{
  "n_head": 6,
  "head_dim": 128,
  "activation": "tanh_gelu",
  "norm": "layernorm",
  "qk_norm": false,
  "parallel_block": false,
  "init": "uniform",
  "weight_decay": 0.0,
  "grad_clip": 1.0,
  "dataset": "wikipedia_en"
}
Each number is 128 + 32 x the weight over its row's rms, rounded and kept within 0 to 255. Layers, rows and columns count from 0. Numbers have three digits each. The size before them is the row's rms in percent of the matrix's.

# up: layer 8 MLP up, 3072x768, rms 0.0327, rows 1479-1514, columns 576-767
# down: layer 8 MLP down (transposed), 3072x768, rms 0.0327, rows 1479-1514, columns 576-767
up1479 104:183136097075172108193115101068102136169138137141127101115095117107168108176149078115101131111118198139115087110118076152154087142109051153146125168084084212115168162155114146162121060146165150096114158159118133177108107168096113124142151116094104137088112118062097189161127154134105102139079117132166172121142153106087104189137165169114085072112101142108143139115094084092111118160193190108228133087121176185151139126139120124128111126119156078077168125131158138132110145104097134097131172147123101130122126092109165093113133182134127115140128152137145144151135165022089107053
down1479 102:087135167061167079116152132075174114137087119115134163122133089122147143118086098163124110136175157075159099119109177124109198159081118173125116050103127118151117171118106106146042124153117191113183151111076129130147138159100163194151147116114148070100128118150049100170159132136078104135101098133110103166158145159106133096096074144117127112104131114144135103160069144132158077123135128143132133158172125140151159135082200079130135111096128154205120128131122149171178111154159136130147147121137090135082151085177152077150124176146110098217200102157148137131069098152135057132
up1480 104:145140122106124114138120173100141146135121115116143142146103158132095132168082100201110118108101082134138119079089156082128130084162117158146104155124157204062105173170077120125112011212125146123133122089171158160094135161158129114097154143128073109175077096172158113148109181116093131126083159087085097207098151090129167126123183177117161155126152087093140167102104113120063161189128200183184076127161143187163089141142096143079191082143130149082122082162112158103138123119074120158160100110117172102126173186087144174140147093076120066096174145167142093163132202117062094114
down1480 104:133095094135182091122116136138164114099075148131159126154138158165153133088115093141078119158083100115179155107176127123118175133133161151072116145158103124098178194202076148122102158172124107132115108094145110126171110115121127100082147163186093066115085195142097095117141139108085166149133110135167140114101190089153178133092107117105129135080147082162098169147138085123134116141118137158185137089120147114190110164142098074115117102116144154129123168176166176066151179092147150073163076164085090070156143173150110109139117161118112084119138112094118069110157089098161138144
up1481 099:098110120109147096116093112108107131099133155142137135142130069165118144159157148126087147121111134172068131121138137130134165113122161119184203131079099083103104141150172088107209125127125113132124157141044122113134186103097147094130131127134099087125104034054170125105147120127126121093109063137169110110122101076169217192081129091122160144167169123136116070130108127101133123118108139173137158143153158133099111172124083155132118130104178098155114138125208115138116128112146100121107126144130122205105212101163112121149172089122165039133121116088100142181086104051074116123
down1481 092:114052096145139102167137098133126139124131203128172139124156100102126108145085106118097148097125176112101114151075118145158127107177120151088117147114207145118094145144153089117163137166113196121044163116139106185145172159110142112196104033078156121156106118143109166138120115144149149186153155117092126060076157125141133107132167139068126162139172162152151143139154085059145127156140142124142112157100103172163110154176093100178149193110150107117087124063151110118149107025116108149164109123149121117157107133188088130076172101061148159057152109106093138171170106093098138112
up1482 081:183127121087164078127120133150116142086145171191172144190110119122127103115127119057148122122076098161178135119171123155120118123143166118194132120100133044164164166108177124133111151125139124080113100095086131116128141127085106078163120134135097121119165141130100209142162192133080148159116123156161102125155211185169191050196120147120132145091198126129127159138098139095135194123101157133109168180129082089119158154147098119087093139061095132064126124151159140117156128191178172126106110104113142077097097067072171132151103093113084092101147108137123199103141109107157139093
down1482 085:086104114139128143083113108136106124155145128104150108100148142138096119161092156153117124124185139122105114098092131119185125159073106134078128209150137153147112131151129101124139122111104111139095144195153151127120106130172120162075153196199093137134092160119156078142083099161131123098129210093051144147115133115095089106104143171105118075115130088130122111103129161150162137154159212092181118090131120138150107073114095136109210130150155130168156116099129112132106042127118142101141148123152096157146147132142145089107152155169123112171141079104146109119133133130121133185
up1483 098:108178061165155145129157093143075100084152068154163122138090117134047118078097095130148101084147100133144166068124131115153148099146140182111094145127110053146064178085142133142099135116137131145135095131173188142161100141141120131116147113133115123118153130101101119082086086148136180138093057103135125106149140160138144145147067152161150124137156087152152131162159134115142090157075102147070132100184080127164077107157128198135139173132098159173065206144072097154184165157085111178127134122122153111110162093163095088140119068138069168086189140114152106146147111108149151138
down1483 100:163113141137125155136182063158168086117148168129121118103132166167153100093093121114115157076113121098115128112093122068154151105080141131090139106164119114120121062135131075115144112143117153171173124127156131115078143119096116070112122107099059139058100154142080129152104194124107068182137121136144159113168165145116129142129157089128094132177140114152151143122138096161145138067117127081159177121103117117158112108177168119146105180127126124101130139098125156097134112083109071106174112180173088117176101126132156071127115137099168123148107096132143142098133072135130144115
up1484 100:184168143146159110151142121128093125087161136157174100111150066116094118121122164141154127123131120141138146120071163116177150075173169090129099071127136147105099150118130144189093125117146056107141161164089105137138125136130099145141119120074155179049165109162110135174161103151103107116120131137079168122087130105111125135145130099135178156091182129084111173058098135094127176121145102114068142142204128149157127136068161200150132151162105148202170095106083186125149118105119137192158144125062190097182192136089115041136099103065173149122120143168121128153085189146139148128
down1484 099:117092116157119129133107142143132069092120148082126125171108150159103116158106069126093169144102156172183096133159119136102072099099119158106122098105161156115156133129105134119169146159056119148106101171117142165112084089132093086149158139080077097103137092137129205097139142080142161080116102119162142051164111148128148106092106080155081182157157095152131114114157151151128128126108140125182100097155196081147046107125114066162160104045171131136127150170122173121155167152092126165143088119148087147093127160124099190134159139187064135126113092121146189104109114123151090109
up1485 101:122165131164117072125152136147130163114128035161104105139129126153136120139155134156111132125138094113118137124085132128103157074144139143124094105128100165131109083166075119158106110225131214135120115112137139198193108127129101102096131095108171144090145178152088112125150125141163051125145090132116044132122197123099123135121117031142154183084113146136101122100142093170113188113074097123102092130076064125159103083140098188148119099131098105082103083131098186113119113104160091108114162186114128114106175147186119097138134070150143096114126127134129145165121153129111103099
down1485 095:066107141124069156096135155153163155104084125062095157130122154102101105114165112187130193100131162170146138120120111119091155152106097101131111126125154045140143115142055140149132111138163104174100049131120140104069142098121157147101123147080164135087119121061131100173103094140158099147121147155175109168053157127105113077123137160087182171158088162107165144163132125111148129160148114098131179099106170109133151064184123175128166158088091167165139163096119096133135099102148152111128184095172130144133105132097119098118080070116091152158110094126168139122154165153127161119
up1486 093:179128107169161186194176121129110138121141125132169084179149095069041165112141170130113090165121087103165120095165133129106179117155096092126160153071183105094131145154137133145116084117213130155138157117148136081113106128097137114123122141055108119111146089082155134232122145116110158130049166157155156128143180112059114123107092157113108145095136104046104131119077146127080088127102168115148065142086069138137127145105106134137140084095129107117149093084107163118163118101112089123090118104137175145173167115127160097151183134067141082122202096017144134142174101132071125137
down1486 094:134153215138117089137177101127142116139149135176075085159124073117131166108106111116098132092150195136137076161074084131093098161126094158080117127091092137084129079163082103156134171162117182086129089061126096140108112079105141136096149208113139117156127105155168144120252106150203077154101087128103137075110099110169095153144128083140122124066143131117159109103117138132137175146179108085115122201148139113128156123096115194123127122109175128166088157086166184148115145069150146099134186130145146154165103098121152057159133137158107116170112101132096125124097139074129110143
up1487 104:123170113135133135142090159124111107121102115093143156101102073133051141204142164205132150177163149192155145058174170150115123130088152133171104066099084188152175130133129135149127116120134163129162158154092088154096197115160125144146155166106129060154123126123102162102159101184031119169135129143147094167107115026168105117175103101121129114117141119167162093124114118188128147088127096134108092161158110136113081093103178159118078127131162176131105160126119117107113125100139113169106123149116172209165117120145106160109163130114121123129175119112093131145065091107111137144
down1487 097:155162125173158126110193184168159145145130155110154146102099139119137120136142121163136097179152172119129141148185113096115095184170088170092124113136102120135127154132130161121159150154136068089047175127126136104104142089089155165085119097135108133144106160100093085057140123164068133078201094099148113150142162096119136182144149118155038096157179149119150088122179104119129157087187109153108117129137122080160149060106113142114138204134114064112159145097113100176138120037089020152117104176187147100143150202106068157083095093097178100067143093134107138151137124147114128157
up1488 086:106111101099110150094161148118107127114106197122137129131139113102081108074133121158148187137093147164166176138133143117058124159120111088153171146140059139129165144127093123123183144114164140089110185123128114152095186078075070161124121135126126172121102149114137119122137146127105162088116136187122143100102152011072161142122093155146156105074105114102138068102161098158137141157107141108148160189120150111149100144068133139134144101110176138062145079141121146151099136039113146175088117111099171146123119140166122107128158131129134124161146150101134123069084140081153181100
down1488 088:195148154096137102169113072099173167112205073065142107152078104146096149128154161140153090113172112061134136131155130097120201107112083150117129100136129110109133139111125182141170140143119091164103156112120136144135104107121134104117111129163117145122115059092114172108118198163144154135141103099147119163134154143141138137138071101129169160147079146139158166124126079157125131121129085141071092124158114128121036145137105127127160160139143118098126134073133114086174102124171199114126126105136089139138190099106082163100136126087116103209159104185178143177153077099126163146
up1489 103:175119111156081125176140128136123145101078087092146188135068128105102166188126136104148155123133117114151199156083097077092101109156103161154104099130129149208147110119133133172114145086133107111149108164138145163203167172142102137111120108108113160141112143139089139156169110106105136110174150143155175165120127096092127184158096078151123115180102140133135119107093114100128108143176138131153131137054175094132119143213164147068108147143119051163168156095110103171116145099160166162150120184145147104110181138169073155113129140150120165180119091159104114138157098121112116094
down1489 096:102159131093072136175093134128165106105134133129123129082142144131135107102137141133115142197151106145124101122059106153085142146157146164138110102187057068102152102079161092113105131181186190118148154164161158123091131158105144112149105117084109166133140114136099075115126119140073142193098092080155054157077117152121146168152179153122133184135123082161097124167181151089100113125111141078169070109114122155082111131090128102134109104136127124138050176104149115083072149095106131080168097141123112134146117143158111124158186076170049151136158125051191105182101134162139158141
up1490 087:146124176163166137101086127127181144109140128105109154103101159103073185142130162142125125157159144142220120097111127179116135100087165088149181129112068139128156054105154146170149117127138120113161135111141148091152087135146117141131200164111137127115161141145109078205102195173137050094126161154097207136122135085121036084116045130152172138153116089145172095093097122129151103140100153130137141131145097144141140134159172154145129094109078027089146181141157080168159168128084135147109135126140132145126104151143101114119136074128083125128130097064141130115115116126165152077
down1490 090:172127136029123100093090088108181187106101141081140141120178174116148100147114177190084159085090094086152092108165078104163157170151070094111071142084111085146123149203116156126076124153099130150102129161126153130116130100146128165118144094102148081160139124174064114139117197136132156150147080079120179097118158160164084152120121103052119110145102119146158140130104146149138135148151158114111097153151126135148113139142164151124131106120129101096150122134164144135132125148181157174159122144154098091107089144105105136114133058130139124087132087110118119103158145128169120065
up1491 099:094168146146119128119146136113124146055145158221106101139040101168169149177084169148136160115107052191130125156142106178141151114160114117138089120086140158102178178127153122111099125089187144115201137116127189122134146076137148073154101191081165139111151173089139090172130139088137098182130138144177129157161145126138136116144073136124115058135131129126156121164142138221167155154159116166207104082159115122142092167119060116163074147111128097163149130096100093154173138131131109142133093116112133172157112125140129114057149142142103113106122130123133130185175098116134024096
down1491 087:161107109185154137133134103134150174137132095147144142123173135159081132133103197135102162130109120178113168115142092100163168130111154135143160151102070151129120140117157193083144106150101136132144115163161185144188180134135136147131092090096140150099159165148120119146100157124079115095144152134096092162154157102163088203106111104171095103109098110104107143244103147140171191127163138098123109148118108122123117150100175124147115255130102113105116144171119129145111086156152214111127141118112135123108104146163101157091158082136153106148160118150125151117171133148120057117
up1492 104:109132130121146148139126115092158066127120138198155092155066112151102157109093085109101058099098110135134150134074186182118097093154093118163116109122097172110125167152173120143082152093147124115131036102097130210119113161140146136137164158041070132043115125183186170178170124118142104090140134059088105108132072152113155100151162169119185076099089088092123115140152141126134165124158095105152084169091150137149123151175181145108136131120137106077177075149133082086116107137179155147158114101102166085149155096162177100109139157169138121150147135158095137178127131175134098109
down1492 101:123128141133148112135136096136194144130125111130139066139167137110114118131132107106146075155080145144140139054133137102158156155139137121170149155142191169177129149095134099127162155077143169149121114133148099222155143160100201148115162075082042115046114096121130097132119086118173148122170081141116133154115129177149180147072087160096142080127112071086131167096122078153095117158136090093128068109134146147147145149129142186132131123173130137128120146138137161098141097170130157093129114149130119135119060175136138189158136112160104061178158110071087130128130097160110103156
up1493 093:085128147109149179129081132145076103051139084138147150106147136140075085168123162104104122091201145123145106108147095135147134151141133076127192120099154118067095098176153150133098092121180109117123134153113118138128136116185087142099185095115062186146161169103136102160115081064137144150150122182107133075159121113164136112102186079069153051108112071140105074091194183072155155090142124124142100104136132144075177100116148183136203089128142093155168157130159091168109192137100048145114153109142127121122131141108185113118109144098105125124145127147155102110183085126056119105
down1493 095:134125128132138116098147113190143159128140093170130156129074119124082122095099139163086131138131130139087135193133166100131169164044068119095163090108149166154131092063132160079085097186167078162146178091134167159121130149122150115147080064116132109164176156137154128127085100116147103143118177122166115167090148128123088121132104058142097105119121100106078110149152089143141157064129093148157159109082169148130150080166159147141125137159160172160137089118176132127158108083052075181139096122137109141147112127113133136119143074160113132130107101103173160113089103090177110155
up1494 102:077152179145134098123124202123136128090129158120167173103033142112039080039101121192109138144122131110096123173110141089114165155101092195159092044096089100128086122133093095115127135113137102138156095107130103114114147113119148165118148122119091156103159092132151166134121104080092132139104108137144122140097099130144122117113162121164182155125108112076107123100115100139123169092195157109144137069149134207193110136117142129095142113110123150125103092126131087112076104125166145167126111081127110144122159157144101123086165089137115113163079136132086171118081161173153125114
down1494 100:095124095143150077126149119126173087154133138137135167109144134170121085139141156058160125069144088178100137099091141127215119138107110188123161109141150118139187138104147118086130138077101142106137111108196109136180100137112098130165175123086094110136163142160058143092085146144185107126125171128105150119145118103177088139098186196111150083158152093181131080128122176095162145091172198110122174159171108110147088117142084132149088106171091183122114118175126109103157085115166093154179083123169135125130100106107142144133050147146109143122174131168113187172130105121097131173
up1495 100:151172141096087103160113125053116180116096161127165206107137112101146162142141104133139091177159106163180094148135055090118060142148113129121152144131061067160155082125130128123160111125121134119128088160108170068129114144107120045119171147086158066099063119078115115113139177091187148160127081136144128118122057063133147146095078084098104164177113185162074123133119164135107118124110086166141164149148104091175129170133135149126073087128182114127114071110163179159130113084136123122103151157054150222127158159128117107121147077121093130100145173081173143143116103123132075162
down1495 108:088183131131116158111099115152105093123152148076125085119115096178153085150153133104128123166101097096144124143120173152146126174139049124134127161092151138105107188162130134152135157142149091214135132124127118097143108080114134169065141113152160153163167172126105090104128135115067147083146128144160079113090143144151132123103074130104194099115138060085140118121132114132085167139126152196083159087179191196162126100146144121112144117111139080166187092144203148144086141107136167077137114144116140081139131145115126186193179109181171147106121102139080098106111123159135174208
up1496 097:152137134084164105160182087079148185122130123174237085130152126166117089131114200156095066177130117151088145102173099187098124101149134097116112134034109113146128161133177138143127051137102175172174155125126145135126147134144139124103108132063144164091067126094141133116116097102108153192128143111124118116136138118124145108150111108132115111110061131069130155194162140195104082144118147155110138149136139145138138099095160157151129036139078136087072118092101095101047157118088107144106181139122164148147184160136108117137158118107158139113133142103166153098151117145072113119
down1496 095:142171174172082131117218200107127124086149127124184169184163122088136122134106064132118141163152161091216113171192159133112141203112091075156120102102075132180130127133139164121147129104109149068134203159156157158140088165160101191145136161053136184138190159124075105075167126120089144130107164121163127162139170153138146117096092122136128130171129121098186163135137150112136164111080149166107167161178142137111104087105065115131108123134116124150131172155081153065107113146138118123130150095160163124077117144089135149109168155132121151171089103108122061113129157131110093134
up1497 080:037133083080171102124121147127118147160104132126115102161098124141117136147118132118128086121148089129117130155155117147126139181124088111125158160055116122161159132140113079146078157172137127123138143131122152136135103133196075124176129086134150128165133143142103068139156124113067165119210156151146083143114153084149084085126115072104169159138112184167107042067134172149195148164065113165153124134064146107156163125131140129127122145110153117136185128126128215079076143087184129167134055188167124111074120136133153104094093118136163172141168146136105183120112108111173142098
down1497 079:147130078136160153097124143093120159100185109103125082095155110111124118112136145141091134122164149093177108133155177141120143050116110123117154102191167168160122137097141138156131091107125078176086134117076130137118091067105148083102166129129119085109112158061076166110106133134082118138147122152154198086162113166092148172185138137157110106130153086054145185160099109162088088151203126093101183098132153113112106125128174093105214153173108137195073109148163088211190107098125128135172206101116137142178164060142139098138130152071127170057103124113163083167170201114108157172
up1498 099:075173087133121129094223138067116105135088109146156131168159144135127116151119154092119085125100087122136096192140116107153148138162114083156118130136137134129116076121102136127148119140148151163099120101080151177217157164152114092103095095108086184107089117148135140140128087127197073173142105129113105145193178110130103121170165157096121140161136179122089132172139108144085116093133111160118078156146133093151114110140122152135158080128113065081115139167139171135146195092110131109086125132077217168088144126179093163144109113147151150131156185148124063135098167146124153078
down1498 107:142149149126097178052067115096196168135116114089131078131061160148173139168125099120130150158172122136155119116125135101118125166113115157168095097152140176085172135126139116101136100138198171102184155093122076145098090168083145124088132128157129142146161151160174190126104157094133151110116076142126115116106069119113156125093030111119093134144149098130126107112098105062093149115158117119165140109151166103103123211140195131165175136050132119100189141091139157149146133083126148147113137108135133056181170071100194124114136158154102083149187078138135124068118165126137090179
up1499 099:114126081147135108167087134139107155093150162196147153128129156081125158127136100203163143121116098145179211148129097115118199076072153183129105087110106123128084121058074123145121089107129137161115168177108140144127154132118160126113140109104081126129071123117146142091126111081165151098155149127126136131095145080082129124129108149155153066113178125192113101140137125084116076160107181172225084096070160106129118163062148096155128151118099116162099146152129156125095165118152083194108123116160177141108118179120091114110185093135073132182122105097141146108072123104133095147
down1499 102:170103153113125160162140129180125105088104145134104086145089165146147094096116133142131154122112092142100136158062081129142134095126124140124095108096185147116138116094111159138082129168092091100182118134087131179162113108150132185180088139130092132127149128081132157145146138125111151090056132131159134099101124131086158189198157134126185128123141124132144112137104163155103178214112133117099151135121130125092138152086131051101137122114054143125131150138144138141150140133155156092092139076112126042150125094142168142112136103077167155157150132136111142099135158081181160086
up1500 103:144162101131109133103129090088112159081124151109102141134152102124110092110126096127061124091088191102139119154123159159159068077140108107115157108132073100139175131168169100176134107088133120107091090125137149134122105143116143106106125150100114112174098094128118116106082121115084132088137133096126109136067128158103121123150112098166134101130056105139143123110075144129180147108115167113138082174080095102208093107171145061183174134056104115123098132176112124176099111106135113131130066116093155147134176120099150125102120110109132135178145127124107182116136090138110095179
down1500 108:110157138117123164129115107110111190139153190079106042108138205120147118138174168181128128117176172105119073137127111090097130121128164132105167123078098172137128127117097130142128085141119124076189089137145156159137098109136121109164144187168171107120132162121121127080113147132107124119070143147173137065166117119182089121139158137165140127052097124095075111170152139103082158126161151181120106127129143102126103142121114140130123124032169145131109110142169114070136190125122130098098117143143110072120102093118151227157130121183100147129149101106094140168097112104156130089
up1501 100:145122119073162128086102105129089126112154150116158115092128097105142144180111073084164093161136113184132166176087100125159120176136104092113087119093160125142153169155126059144109164101166114139132121087102161147152145161149125131148159103109077103082094123120137091191142114115072095110110126127105147140127103124137151124121105050163142149140141164088089117108110148092153148133106092145110182080155141107129114102112150140151149137096075184101090123178110143138182179128152118171102122114065144175161175145140136110178133153081194104153156114103144126135078137142083144144
down1501 098:127079144073103168160151123088087173095140073179069103136134135152141100087163067129137111101180151088185147135183111082159104141171136185141103117178114145123086152128156119131100134184147122129079105189151097140158093114118164206069162081125134114119121092119134160171139149171172158051129172134111112139133145149165138088105127128144098106151157138150157081210023137169151057188115113209118176120106120095079146188127123107111122136134091102100100113133132153156119126120103141148102079127142092088137099121148152103131095103122102158115112146116085160123097142135099167085
up1502 098:223138099121161141122134124169104136117088119198122152140140055158161089116099150143088189168164113130112163116073129165138083075064111130120104108132112126157064138118168094193098112124088129140152157115119126133139081121158090129150173136139151128110096161083146123150131093096091152135085148138110181096078186111100110137161144167123140146141100143121137199123132093140113172153106134150120127143141112155134126133083141177198102148126108128126164122050142106147130084109176103139107099090152123243181150122156161155090092122147073076123144106153126224080142039109175116101
down1502 105:125162073059075172159066090159120068102120137095122123118163133134135088148144140142118089081172163114110108105129093123193112162157165141112081079102146139158135126110147181136136108152111124155161171130164184108082128125132144157073141174143139153175146125080128106140179088075169149148116098101142131112136107138160112159149131165162124066121128153107139148165101141133126078119114156112149111094142109132129197121170108159175182157131128108170165069117157084128120126029098137089121146127178084204082127117113106147074111143085110160104111152125047110082081125149131092153
up1503 099:113138021145115181078115135113087181105107090194193102145140129130137108106176137122175077121137141143170104139154169110137128124074149072186164091098128130206095122169129158110075134107150121177162172097163115119162129125152151131127119192094134087136129089095115122131125096141085161052139067128129190114115123078053121155128129088108130148122092133166143158176185109125152194194111111120123085141093196080115161153110144190147125120111114163115181120094086097124096138108150097141170146108169219116069157106115127099122124094131099093144115119117095165175095149126081105139
down1503 092:123126109110094088093110110092157124086137135106098157068115141151102159158183146121160107127170052137108134117116090132142120129156125106164038120100132099104131140190084174131101128082075120134128141145172141089156145090162078204154115113128152133097161146185136095153089108131166149163185124121125119130185138146151133183105161172118075174058160090102166177091211162118144104135128169186099117137119149098142093116098121110115123080118089141166209142114121155143092174182143255085143095171125142135124107131140134093109097142119183092135094105098089091087122126130132064113
up1504 081:144124125119210132159139112127148155150127120147162114130153137154213146107166122147143106141195075111154145131176110124115103107168165097112077089160153075085151131113139097108125114110131145107079125121183104108077119131141087124122110130114132043103164160125194179178141080057153083177141113087124146146161157120049172114110045171126110102146117159138069089073167147136144094159116131160075178127162115108118116156171114159082097119027113099123096141187067118159114095110103132143112032182159189117078143167101144088054087140135042097164100132158096141075051065148113144096
down1504 094:127082056148155133146150166143098107122152101203096124112083157162165118098127126123110105139161152147110124124152092118168176145129119124120111160109113105175116125179126132119111131184184184097104131090102141179108096164152191154141092176136112146124137091130166093153086166127152136113135139092176126134094159145122099173209103139079145163127144195073145115161168111188151118167141131140114119199134158130061133077150168128168188129123196131161121157148080088100102146128092134133144085119127110140154137127179127101203146172020125088191106122125140128073171148088099104106
up1505 105:085157109111105104152180132139097089061152127132137165153132135102133116121142144104173073119114134106135011131105136074135109120101117088051147105156127102150166103127123131097166137112141141120133176198151116171126135182150153131078112157128149117112159099144141178140138093110135123211147124098130115139126092133076142114154099109098113167143138110113086094095173173102120140182142109155128108126109143045178140119144097086077141101158107138119156102104135109196125212127125144162104113182158147160107105141164141150132130172119142130119080078143124109095143138150155101118
down1505 106:119064067117096122192074121153104148079208116153155114142107123194150172197113109133113084159096106092129083142155087136144163113163119185103138093181173123084112191166133108215154143109112118100126151158159128128148160109093146144133156105206163130088058163150112058119124076178138139109151155111129160144118123130141121127147183199124117110134149130179077174084148155114126124103152186194150178160115201102156134139128092146130160129139080140099183121111180090109140084101109126125193165083136115169116171076126198157140110164106085116128125167152167178094176155098103120115
up1506 104:188166149127122135155184076129154169087184097144130175184101074174130163141093115094090099155087083128180107146137154098146159143096053094101117130115144130146092116114161143127206088089124159114122191145130161136146083153116163139128122101051093133142164080165088095138152109065117113092119096173155176107090077133129157085164113122054213136086123068184186119128136088107103077122103138134086130137152117146163109184114111140078182104147140099107135075111164129172151154088092108158147136087068163138160152154155118106095131086095088096154179101134136140173127154081111077094
down1506 110:098145141141123098145130128145113084120079074110092162101134123125178123177127151114106100100108133127165069161148126175155136119133123117104139112126141149154104142099126176222097117098158178073078110103130117092108112130138094081163107107166134170159151137113151118122148171155082134080102127176122108096091135121161122146147134021139142109118122137123097184088163189089123131062150165133092128145180126156158176148128141094086165071143117143074100126109132176127152135119127112154174156116112156162100119123190143122133171110095101138084089107102107078145115175090160090139
up1507 094:078127070118120134096127177122137072145093111113135127134116114130131140132149141161108170088132103138131133103140098127155158095068094175118191160131173160090167099143154069124157070153140124117146152099081125180114080145148112044148148079197121100088218114147089106117114103128120168106100163117155124137142123140116165133160124140104123152202075077105106138080130110100064154148158136109142110134074110125131116099176136132089172188135103177159182166137105151111133162109141092135122139180115131132178132061143109193098107164133058144160181132129092151091171116145162117128
down1507 098:096141165113169108174139173153120124129077114121159119120157108141153046183144129133131092146141032104129089086074132124135127119104117156109142131181134084153127135147146147158133116153138152128165123171151090171097218100098120197141126154120127188093134112099084136093124120067136154127102155121090096168141179134098116084138139151167173135145090126111130157073147164144131177143138132138118145163118160178101128134146128132045158151128125143128132169120130147110099132058105165101192150149117102133043137088178150152129086125143114143114121113129094081107176087076162117116
up1508 099:141136110128155141112133097131056145107154124142205169154139127114179135143118175139153144124113114105137180060074127160132104125147091113142199054118128128114127177117177130170154157128091111168142164056136139153122106110053109151115117083147107124133195144128112168137150137148122095124129115108085194151146142096129172189194146113180125157158169082125115120091103115194143099099098155141246016103169095122135159142112047101138136132167132061137135141103146111150108111120129127119145107080110112151112169140047142156137117117144150113112131150164116145158097142129109131149
down1508 101:061107157113130126126131115158131151169197111083104149158059117117158112085171110156093124140113168122123180117112107110110110130128070104113055093127090062109155131187149140133117117114121123151149132173116110108121109147085153125142133145114119129069181132161122146173162184178102122159148128122173124178073094145106145147131146156130162141117156099121062155145108085144103107138117131166124111132122091126126195150112115143087208101122108085121138103152147168129050143172116101119107124156117136103086089125103101132165151070133149102177159215123121062109125101077133128128
up1509 100:106182109145155132114166156062159116150094089108154116133094131125078120139116157157098100100120131135125081107112154065189130098139080114089115116143111171147158172115115155181125099165107103161134094121186090179124114111156119061120147125172114119161095133207051081113095126182170079121094096078144114149151131123151189074123110110156109098098136085101111123150111139136110109133131113098073131211112179115142075202117117120112173114141081124185137149119120157155071074108121119182131131117069115117161149066126062121142151155091127156159155088152115098197149135140114086131
down1509 095:095123102115075126112124102133143171156146091146107087102117168130130090152102138116168121154076078179179187170164121117069141143154137140138153111116136131145095149141107131099133214131167106083084188130102127141170197130077120103094180129107103129158123125086100097200151110104199124135143108096144128119136168112127084133139122183160183088166128101133148158176175128108193088122143138104153147153031064135113152203112141124035117125116138129144148157178123106097105116154141162138152142107162093147186103139108122145098165142186143076113129142174084174148095154126162183112
up1510 108:157140167078122155119147182124120109115081178055158132122126089158076192151145162122140139122163130105148107173105157115090143148156086104152124051069120208121118078138103108126158172166147141144109113064127145151080077188153132143155139145157144101127166075125159118097114082196083102195172163139125153179132152144043152140114123138150122079135134210083137097096087099131175136142144069155101139152099119087171124168115120094133110140102145099106140136122136123169140115135124097148103164157066119165053107156099115160141096177133056109167125087145079129088114155094086129126
down1510 107:158127108096204154155128170199073110139119152177106141135105105162124146130107123157122156113137186037128132122081168119119135105121123096080137120124086151109171072147048110119147110115042191102122128125084185102144092185149107139143121154140122131148096157131125104180126135119131065152142115122117213131089117175153091175181095093127094137140080117175127123121099100124161160097087047094059147170118133161108113155121069102114092120179162103120139107162099108127132127123154172094068113099147052087100104142086111133096101155120186137166142113101119147176180171105153158100
up1511 101:159142147134096085145078194147121110120130137148110075135195107120120121130079164159141136102108104127167150122075134059131078130060097108181163154090076202052122127159139118138138136141165109149087149185124132153127110184055119131131149034083114119182121149121146117132135200084154130099140138087142117098119164121077072116124130126109121116181109142177092112124181171126136144115138049144089129127127140098144176153142076165155101093101132122036133116115139129107124145089115131149111097096054112100138180159121082144135142095179172079127173115111099166150091181135164071086
down1511 107:136121212161165088128157125117112132165108099177108131135149169145116140147136159091114122132163133123180186164127082100157086147102072144096117158053109111153117117140182163086097137215196105047087223124076148162148175149065116153115083132148170162127179149139133125124113090183155069105155134124154169119096164114100136117110139111076105122133149141136128131124174133120096102151091094128092101103165109101117136163102146159106144150159098166196147099149155060079130124091121116165128135112124121123094139137135155203149163121234143111057149125111121087169135066095143100129
up1512 095:100101119128140142130095170110102118094169145124107150095145118145105095127094114150112157096097120194107135141154125124114230136121116132171057102144112180151162159088142092152138140118148153174138136155130117174140172183100099193077096126154147150117163112099110120104102123098108108102169158067089157151089135128135135155196141184124144071089131140079143107135132153116156147098097112126085132123159049104120168122076108133127139126119160119072152121163116162154071118139143130147082119146127134143160135096086169029145117155112155100132200157160132189107073124131144138084
down1512 097:118186130093162130174128128141087109133094115075114112189120128131076078184170126181134187167127184109168118171136097126125191123159163142164105143160089110160206092123123119119176194192115186155152102156109098109110161177157062128135168148106081116164099064168153164095098161119146148076149061140206108172199089148135131118143160164072154130141078137131158119111151084131150129125129075172132040165167203087153157086182124175168066093147145053091185140123189138166129088124187186136139141165108157158078058145156118105172129139128151145131120123176106074122102109093129166082
up1513 100:101153072140088130170120115098098163126110147077175141156127112079087157179127074158083137111161111108115123127148157119099114085100150135163160105140124160112104112129165101188090149162131124124123148099126146144140111147141074212089128133147126124129117103121102172134138093163141099137129076148145157144132112084126112113144160102165129121185119111169102081101161158120140181129142117136106098137138118128146145089125137152112084095164151080169097132160170136124145128098106153155112086225139137188093179136109103123174159136111111100160094155149078116159100124138113138091
down1513 101:135113088126132135070199100090086183097089129087186057126127055091095157077162181091123152112151189135144110126123041179102124124102138138156141156136137083167130061129139087107056184180154099070106113114164179168134134164127161182109104100117107105131105166074149145135069134075134156148132119156154110150130200097147107161121151156159099158140096113099127128115186095090175128128115164168142122140120180116136134113124135121145141130107107102103123194187157200125135186066087200142138113122124131147106104106149130064170113140133127106124107095128108114109140154153115153155
up1514 092:097139149138097130165141097116129169115089089122136196068105133151111140213139163109067155149098143163214153150215098123176161179151140160101120132112095194094130125140074161106134109131160125150113135137137131164164177125174134102068157128108122100084111153137143091119145084091111129145156108133157123151084123130136107044141099156150121066102155167148139096129167103130114097105164150214124158129155119095128145089149107149096156097158102136175136161117098096095128160141110138161101173080096208122082155153052127119106155201086085132133085213073171107097137164124087148097
down1514 101:105194097139135155169174106153159152115134090196151118103093100135136072141141126135047090123133141155146111126140087118161118137149128126150135139148088136114154190144169131125086124107180118089180189138186106069081141130137127146128116113160134153157072086087098110154094162103099115152113168097131095152121105136136182128117125165122048163100084070063080151151116219149201175154120077138111114103148147100085111113093123175136201097144149127120090099041119105180167136094110111143104197150096117111150157112203114094121095113102152104085172154161147111142100107146162156121